{"n_kv_head": 3, "head_dim": 32, "d_mlp": 384, "positions": "rope", "attn_scale": 0.177, "init": "normal", "init_std_o": 0.0, "init_std_down": 0.0, "beta1": 0.95, "batch_tokens": 32768, "train_tokens": 112900000}
Each number is 128 + 32 x the weight over its row's rms, rounded and kept within 0 to 255. Layers, rows and columns count from 0. Numbers have three digits each. The size before them is the row's rms in percent of the matrix's.

# layer 2 attention output, 96x96, rms 0.202, rows 29-95, columns 48-95
106:142133074116104166125080127160115151149192133095068110195133136108187176149119065134127121138182123110099169095117141101136048112128104117123133
116:161146127132106206168142201112127096113087122080154042138111120093078120112131086070145102125162155152152153105177099091124165167104153195117139
094:121083129141117144182133102124193143105120073113100098063112102080148120130123139107102124126182148201137105168132131101182153189109155109116156
108:083135097118160150103158157125153058152143139131171143118097152141155140121108144152124148214179184084088154185154131129111090107148101167155109
090:141134113149134074114100199137131169115080107066114108144056169090119084140122170095136143160165124179168097114150052113162121139160143109139097
099:157126117116167051111120138124153111143146130121146084152132083138112115123151164190131129107143084176144131104129093114192096053134142102118120
104:145116129131098126124195137132124124140125170113123134151135105097102092147087181129162149175174138139159109166116085126129111147098094123089116
103:140136113131106192137131124090073113115109099089104150161068124113139113147127092141124147129127080140091076139139147181121131156129073173136148
107:122126133142142152098134173049100152137133119105148135171136094121151128159143127101201133086152131124156125129141039186137168127110142137131167
100:132146156181120079112097144131085161148073108149136109178105139111067156196134111119151155151160147120166120125143120127056072157114155182125110
100:118130131138100160168112114104090176132139108187152132128141111126165126129124079084095111154121236105167147131138102159148175170129146090123117
108:133104167120100127093092078064187169160094158117101184175161102172089146115166128109166124123138081113153205119133130106144135117125110195141071
088:177153084174183135139154176136095130104149126170107116151041123185140183144129125062104169095127135144079143149132092136065129146126142157154141
087:070060109107088138126131106097121075138177118143168098127096137088064121105145125154083069111132117139145149134111112190171165116074115103132114
100:094140112137093086145132156162121153148116073129092161156094139172085133203131125097132110160106146130118168153166127079101116132129122078183106
108:108116129120146148147142125161129133083092111142100100101169205126145113098111084098147094151134160233080125064092130115115142137124145160042154
093:148124158132161149123142168119159102139171104180111122119111164228131161147153123115140067179149146195064102060132085096119115138103105119185083
085:108151127069127151078114127133145157128182095169156104151156069095144120123083139138112151113062160122138080204114141098139162078163154115099155
109:131085099177121091138069121111125126134147131136112147180183139063142123189096109096212123157140164122109117136068127109099148148112134037142102
112:088127144168158154174113165153120134104160146096136129230101137135119157083087129065132109132110147111150051149169169100129128151127063099162196
101:157099176200099146096088085148113099101142096085126128130092112071155144075151134133160183131121082084121144128222120139127133149116113156117102
094:157178121165157109123088128164163113135134140150130104124105102094074181138100139122195167085193152164151116086119200107083158106101049128093087
096:165190102174100161102123135174072094132127078038142117151149146090162124110110153134119129150180102153139111151147096091058145127146186149184115
112:173083110154112151103169162149150090127193109098098127223103124077107112112150097146111148122123121147124069114151108157117138133135099134149101
095:107169079149158055139120158096139118163122099133079085102119103128132085147160094097139104116168141158158162170139095101067149145152110064170131
103:109138182122106133097128140164146125095159164178119177127166138113190145127153103070148145157161187165137152152137111178156137064146149138137135
091:113102157126084102128111133137177125075154103165124129127133068115065102142099127113156115182188118189129129156146191089185072177134142156135109
113:150105138158183132132149144174099068115113158144150118122114176140101169138119158098143098181085110175146140118068106073047092125108106077142101
108:116103155203124172143112135102129085056181159084109164121139134121092129114181054179152125147133152168149052144128127166099128138104080107140136
094:147161149138125110094121054146157097168121102127164105137152153183173154088128167193140195128099109143116141088148179093167147138101146140103129
092:130165165120123137137112113170116095142080095153141150104088166141086158086202139039070119189121099168067145093118114118131139146132186118127145
090:182141134180213147157118149125128157153153125138116079181132112140151082078141119096202169096147190153122104106103115124136095116184146111162114
093:133122138152098133129110017187134116175106157087071138112120124109124099152132133100143182079133119144135117086116150158082196136095194140102113
098:158177089152146152153118145108160156095140144176065114142155079149162104121133124151132152123075153179093134169171119043135126131169130159186159
104:111115109116187101057078145130111140094163155140184141153139171084090133084154132197116133163062145105191084070139135151110112152135125123187130
089:067142138111153129173163123114099116153108180099124137164165148152161118164120243075081171141144131173109156119112138120119085157137123138102138
099:105092136085159069150156140150112117115126108089164113121195128105127126099157159096111121150165166085153101111157154125097125038142111038158111
098:115161075080129138128121067101109073116141150113140117127115124164113167099075097139133149110059139144125112108115068052139078093124213103146118
096:083131140149112125130129156092099141193187118159090169063175119158118125170100124129042086191153121088115152180130135190120061141120113124086142
097:185162163077145113112137086115097141162137077138101146114085112131075150032149107152082115165152110161098149118099094095128139097147107108104114
090:096166177182080160080067105134168128079110127084149160084116160189135123138141122108122143148132106152154143102173169119135098078125093123136059
079:067073112098116143105079103143142126130116131127134135203139116137081157107117136134123158168128114107152147157175169196130108164092154094150150
100:123069200156143155127110084171135143129147066140069153086101133154165084085134068112138167163064137109061143177093121099141117156138150133116164
106:125129147127060140133146179112144075141091140110120119110106103150142128102155149116162076147167095117123147119150103157171097130186105157133077
107:109089137094173108128073120145125122096126151090142204130202178092075119148095138076190164131134111148166118103123142107174156093095101116113153
105:129101144162143115120139148155165159015120146152127123145139188136115134144162107156144172158091129115093056097195141124125139143070140149152165
103:099162103149127144137100175182126084104145141102115142088131181113120062115042157151182186121069114132123103101120156151129091151129121177104099
102:146096166135100191120156126089142151107190125075096125132182118174098180085081155101156052147161151140112150111129155102103150108108082173137083
093:104121188072121089074104103056091116146141124146135096093131050141067064176093116124122125091052160166148140154127102168162106097199108108120104
099:101086158073120155123130130149129084107144187153167158107095074159120172147128130118132121150103124111095128054137138141102142107134100057105103
107:135113151108121161119091195120074113137125172170174143120075141109111154194197109135168194075172117145099131177127151100142136148195117128133103
109:101175104107161156132038111097155109118149150118120168120129154156099119142143091179101115105128082213149138119143197148151119167173174184102112
094:191142119132135137126165125114135103108152081115071140106083114094174175142123132131086125098152139106140145120148122090147096136098116134143135
106:128184128118182113135104132093151170126082130135117133158137129142180138140096128099163061161093150105102109147107149110096167130091147162202101
108:110107160112144132134184189152161100125141140147131143114158084129104119143120170103156152172113058091128182104130152111160157116125122112183108
091:116102129087166168101109112164147104155095061131159079135135160090178083116122157119160081098073098132154200110066172107160073152125142121096086
107:067096080144149072119103163196103142208128115113126118154111172179128107114140108134144140154083104097134139142190145148108152196156137075200129
110:149154141109092134143125171112196129085129088143164083136131201154068159132155141132141129160139152194103079160120134086178134136108109184180106
096:150127150159123107149138090127066109135167140137031157193144129129098139102162128109131135091052191150140124151147159178116113108099156143163160
112:146178139096105124153194108135130142185076103124161170136186071121152085129177068135131117143076089161086115145127165111130155101147125229085101
090:131159128133116197153117168150097102104097123196163138092079140105141139163158116109154111106177072126099084110119137097131159071144134152109130
123:140156141124122149163198091120114060127116129157087146103092116108134151118129166112154106119092137143193155150107134105136175099056103165117148
105:135180103105172063168088118116125139073098207121111104132126129135203100098181114046126152058147121087166142083101132118111065130072078148172141
091:132102142144123143100098077101164123139089120136089079212134095190110067124074123111188140139066143137089142155117099114137158141098133197097098
098:104127122153082145142090089130134152109076133140134152102119124116109106130133107137096112146166107156124146107175164091103139160117182125149040
098:160146143122133159196097149158138126153170119093134141197162166150088127118055159079178072091110106147119049136156205176115137123133160133105137
098:146117100101081113135109125139119127141099230092083115155140122158118171135144171126100184110153177099083168059104162110110126150138110095170090